Weights of a small GPT-style language model, trained from scratch on English Wikipedia.
Size: 23 layers, width 256, 8 heads of 32 (4 for keys and values), MLP 640 SwiGLU, vocabulary 12812, 22.5M parameters.
Training: 548M tokens, 4184 steps.
Each number is 200 + 40 x the weight over its row's rms, rounded and kept within 0 to 999. Layers, rows and columns count from 0. The size before them is the row's rms in percent of the matrix's.

# up: layer 7 MLP up, 640x256, rms 0.0727, rows 354-371, columns 128-255
# down: layer 7 MLP down (transposed), 640x256, rms 0.0714, rows 354-371, columns 128-255
# gate: layer 7 MLP gate, 640x256, rms 0.0756, rows 355-372, columns 128-255
up354,117,252,191,199,217,169,178,168,138,151,255,178,163,160,153,233,210,283,150,197,245,277,196,199,180,204,248,232,243,249,122,198,133,130,210,209,119,250,172,204,193,197,163,206,167,265,244,237,227,153,233,159,157,184,160,172,194,198,169,235,234,189,231,292,147,167,215,265,166,207,210,229,250,155,199,217,181,213,216,183,222,207,214,183,225,231,153,287,183,226,149,169,145,171,174,141,207,286,185,176,256,194,237,255,175,185,316,131,158,145,203,201,198,212,232,131,176,234,110,212,240,244,110,174,151,184,160,135,310
down354,091,202,152,181,144,245,191,170,239,229,228,231,202,238,318,159,212,183,237,262,136,159,256,218,191,189,122,137,206,177,236,225,222,194,210,0,226,175,212,188,205,172,168,164,226,188,195,174,184,152,194,225,219,193,216,185,164,213,197,217,217,281,177,216,198,184,163,194,198,184,260,212,204,254,157,225,225,199,240,166,233,177,185,238,153,91,219,140,239,134,178,188,217,263,211,184,232,183,254,212,243,256,217,165,222,240,125,211,129,178,175,176,203,212,251,236,235,170,222,182,192,203,175,239,182,158,197,257,213
gate355,100,247,178,225,232,203,151,214,163,249,132,222,209,155,221,155,271,199,264,155,202,236,203,228,157,130,148,156,250,220,244,179,244,159,214,187,122,219,200,201,262,245,249,166,120,192,172,150,184,155,153,143,262,167,171,210,209,230,227,211,255,183,199,259,173,198,241,195,230,242,155,222,163,192,175,124,214,213,185,204,219,218,210,229,166,212,185,188,216,191,236,240,268,243,132,141,228,175,220,139,220,137,174,163,203,266,178,246,130,190,155,193,248,214,266,225,162,183,225,242,190,217,225,163,223,233,276,151,190
up355,097,176,214,198,136,188,222,166,205,165,232,177,145,141,178,199,156,196,277,226,239,254,190,211,188,249,253,134,150,60,259,180,244,211,228,206,216,242,103,197,176,164,256,233,169,251,192,187,186,160,170,209,220,211,168,185,199,205,192,222,207,205,248,225,156,238,200,151,263,127,252,258,177,193,227,178,123,238,169,194,162,158,197,149,213,178,116,161,212,295,289,173,143,186,144,247,172,184,221,187,228,215,218,212,188,212,190,230,150,207,264,243,224,305,188,201,196,98,179,208,273,179,145,191,242,214,149,265,197
down355,096,225,181,174,258,172,184,179,179,211,221,238,242,214,254,193,220,208,154,192,152,194,246,169,180,183,149,203,275,199,208,203,216,209,174,252,178,165,290,182,225,223,236,164,243,244,196,201,198,149,201,161,199,211,182,211,246,202,171,178,167,215,153,194,212,199,241,213,133,216,148,204,272,225,176,211,192,213,182,161,229,247,183,275,194,242,170,193,183,150,206,200,195,253,231,130,214,253,156,174,281,157,191,196,212,160,274,245,200,216,176,201,189,143,273,231,149,242,242,180,138,264,257,179,157,191,282,119,144
gate356,120,186,180,237,235,230,190,190,263,204,135,248,208,225,210,103,192,129,103,182,200,198,231,252,161,271,210,160,207,250,103,243,262,183,201,213,175,150,198,192,220,216,265,240,172,168,184,187,240,192,184,189,234,235,177,215,198,189,197,220,221,155,186,201,185,171,176,225,220,213,212,170,209,183,212,259,293,187,138,113,185,256,176,220,201,141,248,159,170,187,143,221,188,178,175,209,250,237,235,253,236,263,269,153,199,195,178,228,198,155,217,233,198,192,277,220,229,200,212,215,262,162,144,214,210,170,308,244,268
up356,124,177,190,217,116,214,180,150,173,140,247,259,173,204,246,236,191,258,263,200,211,177,127,194,222,159,174,195,229,141,231,178,102,139,277,151,235,221,192,227,248,211,161,169,223,210,224,219,231,160,266,158,205,139,232,162,145,205,183,117,159,249,187,166,174,239,146,131,193,169,202,219,249,183,202,92,156,169,169,230,262,248,143,210,213,226,199,183,223,170,246,211,207,173,189,196,153,207,189,141,222,218,178,187,250,226,159,143,296,194,156,190,164,229,163,228,237,253,122,264,76,232,258,214,115,210,154,160,104
down356,104,234,107,223,152,232,231,205,180,152,199,276,224,205,240,184,173,257,241,231,188,200,179,233,213,187,197,175,202,179,214,211,166,173,245,0,202,206,227,224,229,238,154,217,252,244,261,237,207,192,243,174,153,136,210,149,142,197,131,167,139,233,220,191,190,195,161,192,213,205,205,178,272,172,209,130,175,179,168,224,271,211,196,181,239,164,171,170,230,210,211,250,227,152,162,210,193,249,240,195,232,190,164,176,269,233,167,200,309,170,190,257,222,252,178,219,244,228,189,259,145,294,198,225,171,212,145,156,126
gate357,101,196,279,141,173,236,152,254,273,143,220,205,191,203,201,180,184,204,196,232,245,259,232,243,195,165,159,109,180,176,181,277,238,224,151,29,248,215,221,279,215,149,178,180,165,175,149,193,237,250,214,201,208,169,144,186,142,247,272,220,202,201,148,178,236,246,205,152,229,233,214,247,153,176,179,259,313,223,240,217,234,223,177,204,219,126,226,169,193,186,213,273,166,157,242,267,193,252,181,186,202,206,231,192,214,170,151,164,203,181,159,223,252,176,322,141,230,151,194,185,172,159,212,144,210,158,263,180,192
up357,121,188,110,221,295,178,185,212,222,195,273,242,231,188,199,223,215,219,182,196,136,147,149,150,187,200,257,192,183,236,177,206,235,189,209,238,189,277,168,248,255,172,263,223,237,209,252,209,183,238,178,152,233,226,220,167,212,204,176,151,202,131,92,226,185,142,196,222,185,198,183,222,291,122,175,196,157,179,210,162,140,179,264,163,219,217,187,210,205,293,179,98,193,203,272,182,234,191,91,309,234,188,258,217,188,210,230,241,152,174,176,200,327,137,186,169,166,186,161,198,198,211,135,165,223,235,199,138,201
down357,128,191,156,221,303,183,157,227,231,217,270,202,227,178,196,184,234,236,218,222,108,159,174,118,216,231,209,164,175,244,176,210,240,226,209,214,214,244,209,256,240,148,286,194,234,217,245,181,197,239,153,143,246,223,223,128,223,227,198,141,221,105,112,207,245,175,190,214,170,187,208,208,254,126,145,225,206,159,177,150,181,168,273,187,214,193,185,233,197,261,209,161,200,210,319,180,263,156,91,297,244,195,262,192,197,196,211,244,163,181,177,173,309,101,184,147,184,183,155,176,207,254,157,184,214,210,237,157,172
gate358,112,232,219,212,241,202,258,244,191,253,188,161,183,205,201,195,182,239,248,220,262,228,190,247,279,163,207,207,233,158,252,186,223,103,186,165,156,259,196,198,177,212,222,128,270,319,250,219,230,207,111,232,221,168,215,236,258,176,292,187,195,240,194,209,226,166,191,181,138,211,210,138,207,240,232,221,178,174,196,315,185,226,183,167,229,181,174,208,263,224,271,220,207,241,217,213,242,175,174,201,182,216,225,231,218,307,144,165,148,164,141,223,167,198,248,179,184,153,156,122,196,209,169,130,165,165,223,205,220
up358,113,200,130,214,261,116,252,140,181,221,230,198,274,167,236,220,249,190,179,146,184,120,252,182,198,178,219,182,173,282,196,179,202,182,172,149,216,207,163,191,217,164,112,171,169,132,180,193,158,194,264,183,188,193,189,222,166,202,183,205,207,166,215,242,213,140,179,227,210,201,145,192,114,185,187,276,255,179,208,203,197,146,206,158,143,240,219,167,233,226,174,191,195,193,173,208,181,207,220,241,156,220,208,266,168,231,195,162,171,183,157,214,217,230,251,206,171,221,157,176,264,131,213,235,138,188,151,236,201
down358,111,210,247,164,142,203,228,205,223,146,163,197,207,188,201,244,243,179,167,234,218,183,210,201,199,245,221,220,222,309,188,240,155,140,167,321,224,221,219,193,287,115,117,174,217,196,138,291,131,234,238,295,189,191,180,225,202,191,229,139,238,159,146,162,258,186,188,219,180,212,265,152,160,198,197,263,190,226,171,200,231,163,164,133,233,159,210,275,217,297,245,221,207,139,228,212,211,222,217,155,158,258,225,221,179,112,148,199,180,202,194,245,206,205,149,151,220,166,144,189,195,254,200,219,215,179,164,153,241
gate359,095,244,224,184,117,141,252,228,209,172,183,205,183,184,196,203,195,208,180,242,217,202,232,148,188,218,123,223,186,244,198,252,158,218,107,192,158,218,208,248,232,270,226,222,150,200,200,175,217,250,206,219,221,166,297,187,227,160,155,193,201,143,198,236,274,219,188,169,223,197,252,148,238,210,202,227,197,132,221,230,175,113,286,194,174,206,196,242,128,248,187,268,259,134,115,293,160,157,217,152,235,268,204,182,174,193,178,246,230,175,203,245,150,208,149,231,188,148,245,211,212,150,191,211,180,206,161,214,191
up359,097,165,207,297,214,210,173,157,233,187,242,125,214,145,219,181,195,199,137,236,182,164,259,192,194,266,259,173,197,179,112,126,159,179,184,204,183,209,156,208,235,214,228,221,215,234,213,162,153,155,292,196,209,216,218,145,191,246,161,224,180,308,262,169,170,216,239,185,313,198,194,207,242,248,173,183,207,166,238,136,190,182,177,217,217,182,158,214,251,179,225,200,116,199,151,213,230,160,200,184,222,244,184,229,186,121,229,283,140,196,96,167,171,231,209,218,171,208,195,240,250,223,172,173,203,177,176,169,276
down359,098,215,162,265,152,164,191,215,126,125,226,223,136,183,137,193,190,242,223,137,236,216,194,152,135,178,172,230,190,183,168,237,215,231,107,201,213,215,189,186,278,266,225,246,156,127,128,226,213,211,161,249,189,144,214,180,231,216,211,153,176,131,180,206,230,215,168,231,191,196,237,266,236,176,178,187,181,179,195,244,274,144,251,208,133,178,206,210,203,234,187,154,282,200,186,245,160,184,176,159,144,245,191,233,195,218,190,186,211,185,195,175,163,219,133,239,207,225,181,256,261,201,224,248,88,200,150,154,165
gate360,087,127,182,264,242,133,212,242,214,226,191,207,155,230,224,266,262,208,188,227,233,150,177,203,183,165,202,202,229,307,210,140,221,156,168,203,187,164,187,82,216,191,187,177,220,198,124,239,156,208,247,168,187,151,178,247,183,190,263,218,104,187,163,222,219,187,163,185,154,155,194,184,258,179,207,216,221,153,146,263,185,279,235,251,208,177,217,262,204,141,179,171,220,200,170,197,235,242,174,285,227,187,217,170,206,197,224,161,177,212,90,157,193,137,191,182,252,143,229,158,224,277,83,215,222,234,175,125,245
up360,084,170,210,159,190,238,158,211,236,220,246,231,207,189,260,172,232,224,201,189,247,163,173,173,215,177,252,237,129,250,208,183,227,201,131,195,147,192,201,249,223,165,185,214,203,216,165,140,202,222,206,226,175,143,98,229,170,169,229,226,212,211,192,234,173,226,150,221,219,116,225,174,250,274,240,217,213,184,153,175,216,195,148,257,175,203,247,165,181,169,215,260,186,268,199,150,219,262,266,200,287,215,189,217,183,201,187,164,295,252,218,223,141,201,182,259,178,121,216,276,176,249,205,199,246,205,184,202,236
down360,088,253,188,213,140,217,130,226,242,169,215,171,228,212,100,197,167,123,206,228,206,238,239,253,237,209,193,166,170,230,194,312,225,154,150,157,202,195,192,210,158,203,143,183,206,237,178,154,228,208,205,240,236,164,195,165,235,213,114,160,196,220,175,211,131,231,218,220,257,268,226,200,240,285,264,237,259,250,186,157,178,143,269,248,269,210,239,225,150,250,170,165,106,174,232,197,246,163,202,211,198,262,244,219,165,155,209,173,185,200,185,249,221,235,199,260,122,260,232,179,197,111,209,230,164,148,176,154,182
gate361,107,106,210,152,195,234,198,175,219,191,213,231,201,144,216,178,281,190,113,155,183,185,148,211,195,228,242,73,204,194,173,232,251,219,179,143,197,219,190,151,257,207,143,192,162,212,202,158,297,136,144,248,225,153,165,173,149,269,208,163,197,291,238,221,219,185,197,234,180,137,255,177,159,156,224,189,211,160,190,131,148,150,217,178,199,185,237,181,229,232,178,210,267,204,187,168,130,158,176,183,208,177,310,168,161,300,218,228,137,192,198,177,222,214,260,191,219,197,173,183,190,217,175,187,252,190,220,238,146
up361,093,159,229,300,170,152,159,198,199,133,268,140,158,254,176,238,170,229,224,220,244,227,191,171,256,239,293,230,178,235,145,171,142,179,248,225,205,204,179,239,200,152,232,162,254,170,210,233,135,224,169,173,176,232,180,213,230,166,165,225,247,114,166,166,131,187,240,155,226,237,181,245,221,152,263,226,146,224,206,207,228,252,205,169,193,163,134,223,174,188,181,201,159,164,214,190,205,244,129,241,200,181,197,164,205,74,194,198,232,186,171,168,224,210,117,170,161,204,170,133,250,166,178,207,192,182,227,181,188
down361,099,103,265,261,190,191,190,203,258,221,232,179,200,191,228,169,224,155,192,213,241,233,141,166,251,293,263,131,136,299,210,201,211,214,123,152,223,234,197,191,230,178,226,242,237,230,204,220,199,223,146,157,218,208,150,256,148,241,193,239,246,159,209,251,170,185,215,218,215,217,218,197,209,207,257,201,145,204,220,178,209,213,231,212,190,162,204,203,218,245,200,214,209,209,218,214,151,272,138,249,244,171,230,127,154,213,186,240,191,174,133,160,240,292,126,257,172,212,165,136,264,209,196,197,244,195,236,228,103
gate362,098,152,276,129,226,210,205,254,142,166,189,223,191,211,187,226,237,223,108,274,111,145,191,233,120,203,134,178,237,207,177,237,213,158,225,175,215,211,186,190,190,266,100,206,243,215,213,205,225,218,147,257,119,238,227,229,186,213,196,229,220,201,206,241,244,215,157,184,175,272,183,206,227,197,234,248,198,225,241,159,227,211,216,174,251,184,97,213,215,193,197,193,166,185,214,207,213,163,166,200,233,180,193,178,290,173,192,246,154,211,177,161,298,204,213,209,206,156,193,275,210,230,243,171,175,189,226,139,211
up362,098,191,211,151,137,170,198,283,97,237,179,181,217,183,211,306,234,206,189,253,171,201,148,238,150,117,159,249,171,236,214,149,234,189,150,216,169,197,145,175,160,202,192,199,267,260,203,178,230,188,159,174,148,176,239,209,261,160,178,203,224,172,245,260,225,207,109,225,227,233,138,225,172,226,183,221,191,175,236,185,234,210,152,116,214,278,164,227,217,186,264,168,196,195,206,231,189,222,203,174,232,187,123,205,250,249,242,171,199,230,183,232,217,189,167,244,131,192,159,211,221,188,193,163,210,249,203,190,210
down362,094,231,158,248,138,161,208,203,246,244,178,189,201,212,209,200,205,180,292,112,248,275,167,231,268,152,264,230,184,247,238,164,167,243,152,280,150,192,179,192,231,142,251,192,197,223,177,200,186,181,214,131,295,174,185,174,228,202,165,187,192,215,180,175,164,177,210,233,223,162,179,256,190,158,165,111,202,131,195,262,221,197,116,168,127,218,318,201,183,241,199,212,195,221,184,176,174,253,239,184,207,236,149,197,148,194,208,181,253,212,226,249,121,223,165,184,187,221,215,133,188,163,151,224,199,241,172,241,208
gate363,102,195,171,194,302,183,182,200,209,280,192,188,244,245,126,224,211,149,198,225,195,166,209,210,181,188,257,214,234,267,187,188,279,194,231,250,218,157,270,165,157,178,205,267,205,173,189,202,176,212,147,217,157,265,257,264,265,230,241,251,197,154,143,184,214,215,212,321,181,164,158,189,187,214,209,215,132,226,195,192,163,161,314,201,209,208,206,125,246,218,197,156,267,266,204,221,216,180,194,249,219,158,256,207,137,180,197,240,126,231,201,171,168,213,170,202,229,214,229,173,216,137,195,200,252,264,176,317,239
up363,109,264,232,186,171,197,165,247,190,194,179,193,243,241,271,233,168,168,193,114,167,220,175,186,175,60,216,228,162,193,166,157,257,199,206,168,154,183,194,244,185,196,183,171,218,186,202,237,220,202,192,165,269,227,173,150,212,208,220,166,264,185,227,215,187,190,167,209,214,225,163,219,175,171,180,166,239,99,110,239,219,242,155,155,223,268,235,199,143,169,248,142,198,181,214,209,195,267,196,263,143,113,148,224,226,245,245,107,195,212,217,160,171,167,211,212,207,229,178,230,174,242,185,220,182,215,156,181,157
down363,096,210,226,193,78,215,185,198,242,185,177,184,170,214,284,215,175,242,218,182,157,202,223,216,231,147,197,235,158,143,169,210,152,184,218,0,156,219,202,209,215,218,109,188,223,216,206,154,194,219,262,198,148,187,155,209,133,198,163,171,218,262,250,251,182,165,207,156,182,257,206,210,188,179,167,213,237,205,202,202,264,242,146,191,196,204,234,247,173,150,183,211,143,120,157,218,201,192,230,156,181,236,171,197,236,232,237,165,267,195,207,199,240,170,213,206,176,194,191,230,174,269,212,149,148,145,162,111,186
gate364,093,245,197,148,200,286,208,262,204,204,190,181,129,208,227,189,173,187,214,197,247,197,264,218,161,210,153,219,224,168,167,161,194,177,232,153,246,199,280,158,165,251,238,187,249,170,237,190,175,218,233,219,162,187,158,213,230,244,275,159,163,212,205,162,193,223,144,109,166,201,247,165,236,237,248,239,291,213,203,248,215,207,253,255,218,184,195,133,213,165,136,240,176,157,93,239,213,193,274,236,228,221,207,244,261,154,148,223,203,172,148,147,179,196,239,255,197,218,226,219,130,202,201,176,207,165,283,217,230
up364,096,228,186,246,158,261,203,196,210,204,180,197,181,117,207,169,185,173,175,155,189,186,209,199,197,267,210,229,252,127,152,174,183,202,182,230,257,242,237,138,188,264,255,242,189,183,168,227,110,233,226,205,146,214,204,233,195,276,216,216,180,167,193,194,169,223,283,153,218,156,232,276,188,207,233,205,153,267,212,201,204,206,256,205,219,201,160,231,257,191,184,198,204,135,133,146,241,130,249,251,228,182,203,312,221,176,265,197,290,172,231,190,254,215,211,216,164,233,234,265,142,200,235,163,228,177,262,203,212
down364,096,215,221,259,217,150,147,192,85,225,266,213,228,104,170,234,208,234,248,173,177,201,206,174,232,174,237,230,241,203,214,147,218,161,151,323,159,200,236,191,238,173,247,211,102,242,145,216,184,193,178,214,212,201,231,111,257,194,182,289,157,193,166,224,212,194,295,201,189,249,198,202,253,196,215,213,174,232,202,238,202,194,202,131,185,219,257,222,245,228,194,209,231,140,224,179,163,151,126,183,232,237,236,242,213,196,297,173,230,249,273,213,223,180,227,136,153,150,221,237,187,201,152,149,186,99,211,159,239
gate365,106,162,195,178,144,174,189,142,277,202,280,209,175,159,180,183,202,257,193,191,203,190,189,154,225,201,136,251,260,231,202,232,162,200,241,153,194,218,181,132,217,177,231,248,240,197,204,154,236,177,254,250,155,201,275,230,205,238,283,174,165,136,147,182,248,231,252,159,167,151,207,284,251,214,240,209,159,245,145,206,228,231,221,194,221,192,108,177,272,144,229,198,141,202,150,186,188,220,226,103,278,230,296,177,244,191,195,251,78,135,194,219,178,151,178,263,184,182,170,152,241,214,203,197,143,195,183,238,195
up365,103,157,146,124,196,121,201,186,225,193,234,216,203,181,227,211,221,237,231,205,195,193,103,205,177,133,144,221,206,168,197,202,210,194,240,212,271,199,223,201,246,230,225,203,170,155,209,190,157,177,165,174,161,324,242,222,213,207,218,273,235,125,194,195,198,270,233,246,167,175,148,249,231,116,200,242,176,232,208,99,198,261,250,235,160,224,160,260,216,167,246,190,233,204,182,174,187,245,187,155,207,269,215,244,241,124,237,210,129,207,200,198,229,205,188,211,217,195,217,242,237,270,221,158,137,199,226,202,214
down365,105,263,189,155,186,160,194,203,212,136,172,190,142,179,262,269,191,231,202,174,207,238,143,207,178,187,176,221,204,160,212,162,206,155,228,263,259,195,252,224,272,205,203,226,193,108,172,167,151,237,167,197,166,276,129,144,206,203,197,301,250,181,162,228,163,222,148,302,151,231,194,210,216,159,161,173,235,224,204,131,211,203,218,232,163,245,164,259,189,175,189,168,216,184,179,219,182,193,173,194,141,202,198,195,172,203,234,162,185,209,158,188,237,200,219,172,175,228,224,274,225,242,147,118,165,156,219,156,263
gate366,078,145,216,159,139,176,207,139,180,264,236,198,206,147,162,193,228,169,207,241,226,186,175,181,301,189,199,213,283,216,116,247,197,169,189,181,124,249,219,164,230,201,165,268,213,287,190,271,221,203,186,248,231,208,282,116,247,153,147,224,218,131,163,193,297,209,211,178,237,192,196,205,267,244,193,165,191,177,161,172,203,145,185,198,231,209,265,184,142,250,193,188,168,188,204,218,247,192,163,226,180,142,192,183,177,201,189,219,198,242,228,178,171,193,110,188,227,185,174,125,229,151,184,282,161,224,171,217,204
up366,074,191,221,221,217,284,272,210,212,213,186,228,149,236,208,150,229,210,146,181,162,157,168,221,184,174,171,223,149,181,220,247,165,200,241,236,207,156,222,243,173,232,233,216,165,218,121,181,195,208,145,186,240,273,165,190,155,174,237,179,226,209,158,223,149,135,145,187,228,213,159,188,208,216,205,238,239,223,173,278,228,244,104,181,235,188,185,172,212,184,190,202,187,265,265,234,298,156,186,205,251,201,162,136,292,211,155,169,224,169,121,151,218,191,265,207,234,238,263,172,165,261,224,228,217,171,188,125,205
down366,072,142,263,193,214,206,243,207,230,166,204,162,223,238,193,183,198,201,171,271,188,181,171,259,181,215,187,95,198,224,200,194,202,177,204,160,180,164,119,255,188,241,307,198,184,224,196,146,188,221,247,177,191,257,168,161,142,189,217,169,236,245,193,204,171,214,196,200,199,183,232,115,224,107,224,110,206,156,227,226,158,238,238,122,144,164,166,199,202,207,168,205,148,174,222,209,210,223,202,227,142,201,200,229,206,203,214,252,183,160,180,179,260,188,212,249,139,214,249,178,253,260,179,160,205,183,223,164,216
gate367,090,209,247,222,209,209,130,173,262,170,175,237,179,203,236,169,205,205,226,244,218,227,235,266,189,223,210,156,249,152,242,231,182,171,209,136,229,192,267,228,221,187,231,167,192,244,185,174,217,208,259,169,211,168,195,219,88,281,218,198,230,218,153,183,258,159,209,178,225,224,215,140,171,199,257,193,223,220,167,190,169,174,189,214,150,119,172,168,250,154,201,223,139,118,123,214,149,174,199,184,232,140,249,222,204,148,119,151,190,167,259,200,169,109,229,223,185,202,148,191,222,207,153,160,183,169,247,179,240
up367,132,172,230,147,149,227,247,139,191,188,216,171,175,241,150,198,230,251,175,155,211,169,123,198,166,151,166,186,226,237,130,168,193,124,243,224,135,193,202,174,185,179,213,190,215,193,191,213,203,243,189,169,244,259,207,229,238,209,150,272,248,298,159,200,328,188,213,299,218,181,219,152,207,186,280,158,154,222,154,191,122,193,292,153,227,173,248,183,158,209,234,114,203,158,157,146,267,194,233,102,211,258,189,171,164,204,192,191,178,191,148,126,232,199,191,219,260,186,188,181,192,220,203,194,160,250,219,183,243
down367,167,182,220,141,138,210,250,144,235,193,212,169,165,244,141,207,233,247,161,160,203,188,119,204,159,161,155,175,243,223,117,159,197,110,204,179,179,187,216,206,190,181,219,177,207,192,212,187,239,229,225,192,224,242,201,236,235,198,135,262,241,288,158,173,340,176,208,307,223,196,227,153,200,204,261,161,151,226,152,209,160,166,267,169,226,157,245,163,187,198,223,113,204,179,109,163,293,234,247,106,211,228,241,175,169,171,178,179,179,179,159,143,244,202,224,223,239,193,171,177,225,221,176,208,154,263,208,175,267
gate368,104,203,245,152,242,209,195,252,188,186,255,118,238,227,242,218,170,184,157,199,219,200,178,212,256,175,183,227,226,182,235,261,198,203,200,198,235,121,162,172,245,217,196,213,204,180,220,209,198,184,199,232,175,202,204,247,195,133,337,265,215,176,121,191,184,213,160,292,154,204,184,196,211,173,240,212,173,200,236,201,285,228,176,271,208,184,179,210,141,178,143,278,206,232,253,149,151,235,149,174,201,171,243,265,219,203,126,198,192,194,152,135,223,237,188,163,195,199,182,177,192,280,162,209,207,169,204,166,184
up368,102,87,163,153,110,138,150,195,229,208,269,242,178,190,150,234,187,243,240,269,155,151,179,233,176,228,171,215,183,241,234,272,198,135,148,148,200,223,168,293,205,157,224,237,215,206,178,228,190,177,242,228,170,153,252,252,266,223,196,174,232,230,137,218,201,177,214,183,143,185,250,169,216,222,221,181,178,224,244,159,259,179,190,147,176,184,173,162,188,236,268,171,220,232,119,204,226,167,197,157,176,255,217,235,171,200,201,193,131,163,152,149,134,190,173,229,258,126,216,169,199,165,167,160,166,249,188,222,261
down368,102,191,162,172,292,191,200,200,107,172,274,135,268,201,241,167,175,175,273,260,188,178,192,155,180,129,199,231,210,169,269,191,256,225,141,169,188,156,201,180,274,190,261,202,229,179,198,186,138,291,191,179,276,187,171,243,204,162,258,226,236,155,182,240,240,161,175,242,198,214,178,126,225,212,207,177,168,227,168,266,280,201,213,123,176,220,145,185,184,228,186,199,230,187,199,172,148,225,236,162,201,170,231,222,182,248,171,187,221,232,163,166,176,159,189,153,191,164,203,242,186,308,178,174,140,246,124,98,173
gate369,108,155,170,166,229,216,117,152,194,209,336,139,175,218,188,219,219,180,177,230,254,229,199,251,179,173,158,136,232,144,161,166,219,124,279,199,277,139,218,141,232,207,138,272,234,196,187,181,279,213,214,219,171,157,177,134,217,211,134,294,133,201,219,215,193,246,163,179,143,211,218,153,222,156,203,236,240,223,248,193,121,246,223,214,229,204,231,192,182,135,135,221,179,181,198,103,200,259,285,202,237,235,276,168,216,123,187,215,194,222,194,152,143,212,184,187,223,211,209,243,205,198,219,193,197,211,132,209,188
up369,105,224,197,196,256,229,149,175,135,180,257,162,137,171,205,222,186,234,164,152,223,227,192,197,239,220,189,192,200,225,189,210,225,222,213,236,259,175,233,129,194,162,213,236,226,214,262,211,212,221,285,272,183,235,169,250,214,195,180,260,186,243,165,243,160,190,275,171,215,180,211,233,141,188,251,172,206,183,130,212,106,194,170,219,164,224,120,193,149,124,279,212,187,172,95,118,246,219,227,249,183,128,209,219,178,156,234,236,118,224,155,160,210,251,221,152,184,274,192,178,228,252,189,194,225,272,151,179,158
down369,103,241,261,156,249,220,177,159,249,192,239,240,232,174,166,204,229,167,133,174,257,213,215,183,195,216,237,197,196,251,192,188,180,169,212,244,200,164,166,127,233,204,209,139,191,227,235,216,263,233,190,195,203,224,180,214,229,165,192,167,197,198,225,228,157,289,273,205,230,214,176,209,132,211,245,193,225,175,173,214,79,95,230,164,167,244,127,196,181,186,241,200,224,187,141,164,210,170,152,214,173,133,211,235,209,222,248,257,194,229,238,125,186,159,197,132,183,242,146,122,209,213,192,195,225,249,264,244,172
gate370,103,195,184,192,171,205,212,171,234,180,247,195,164,184,266,254,273,186,248,161,217,237,175,166,147,205,198,177,213,177,185,204,177,189,198,155,198,177,93,184,233,205,197,233,179,213,220,229,172,236,222,204,152,209,299,185,224,197,134,192,196,185,204,291,158,190,289,260,210,291,184,223,140,192,238,203,173,184,143,220,246,154,209,145,126,197,184,209,261,162,276,208,187,182,139,209,247,200,229,194,174,177,190,166,187,197,261,228,117,197,166,218,232,275,240,219,183,178,143,212,219,229,213,175,117,248,120,183,274
up370,100,183,240,226,164,186,161,144,244,225,175,197,233,204,94,202,181,190,271,150,218,252,235,219,145,230,209,219,142,168,246,332,124,212,246,254,250,224,193,166,274,160,233,271,245,209,169,173,213,164,201,188,170,184,287,229,192,202,199,161,168,171,128,128,163,219,214,214,223,124,204,227,161,199,271,210,206,230,182,197,187,213,181,161,214,206,163,187,220,185,153,206,218,199,235,194,173,218,302,239,271,184,202,164,160,146,152,219,169,236,193,197,194,223,153,230,219,225,312,214,169,190,235,195,194,252,143,173,129
down370,095,221,194,202,248,148,276,168,176,183,165,195,175,174,199,246,247,197,173,217,224,191,218,181,210,155,194,224,166,256,182,206,220,204,86,58,134,213,164,155,193,258,208,120,242,247,171,233,209,282,186,186,265,207,149,169,217,162,181,240,249,222,250,344,161,206,234,191,184,217,159,140,227,195,215,197,196,140,195,255,264,163,213,184,184,162,123,220,137,183,235,228,163,193,221,199,239,221,203,164,167,137,266,183,260,204,240,168,199,253,238,211,131,220,251,190,193,140,128,175,292,263,186,176,147,170,136,163,200
gate371,102,240,173,182,147,234,223,114,231,163,156,232,300,176,176,217,130,160,205,240,160,271,302,169,141,144,196,172,224,151,204,155,173,257,182,187,216,182,193,196,224,187,173,204,173,214,216,161,211,236,90,225,159,197,218,212,201,254,234,206,310,124,240,246,224,253,296,229,189,227,200,201,168,199,202,230,268,303,195,222,228,195,197,201,205,195,143,258,289,250,218,203,134,176,157,233,238,198,142,212,212,200,212,227,258,144,216,199,124,244,224,203,298,228,268,199,201,193,220,208,210,216,166,143,201,166,289,217,184
up371,097,243,162,188,238,225,219,240,212,221,233,189,220,157,181,199,206,222,177,255,197,182,255,178,123,234,189,171,218,287,156,227,194,214,146,205,162,206,240,103,258,207,171,208,266,212,206,143,148,169,225,250,220,233,227,203,209,240,256,188,169,274,263,195,124,126,114,199,98,182,296,237,254,227,220,216,170,156,166,202,200,141,241,195,263,171,238,219,213,138,144,222,135,222,208,151,203,261,187,262,237,221,204,193,123,199,180,222,227,210,158,180,159,159,173,197,224,230,216,150,216,178,187,193,269,242,194,195,191
down371,098,224,204,203,187,212,163,209,192,185,210,233,151,194,211,190,135,175,212,257,195,195,311,275,168,137,207,230,208,172,176,125,205,183,145,124,232,187,210,190,171,216,143,242,206,291,279,199,150,206,147,212,202,163,217,172,144,150,193,237,284,189,232,233,180,192,186,232,211,181,199,152,249,195,259,237,201,215,199,284,205,247,202,208,211,167,211,267,270,212,198,216,204,191,165,203,302,140,137,233,253,206,186,229,185,84,259,211,175,210,193,134,210,194,201,214,168,259,239,179,236,271,217,173,264,243,153,259,235
gate372,099,124,278,177,195,193,208,188,193,192,237,185,203,207,185,177,239,156,142,205,206,118,216,208,174,240,230,222,150,251,171,193,181,262,166,198,236,191,185,185,215,201,173,206,178,221,142,170,163,109,279,210,250,228,232,228,205,126,206,215,250,185,153,172,193,115,134,130,110,235,227,215,140,188,193,201,215,203,200,273,260,196,163,230,230,177,212,226,292,232,185,211,200,120,294,192,127,227,145,229,206,139,217,173,245,214,171,246,231,141,308,162,293,181,196,160,169,194,150,114,209,170,207,176,225,195,138,252,215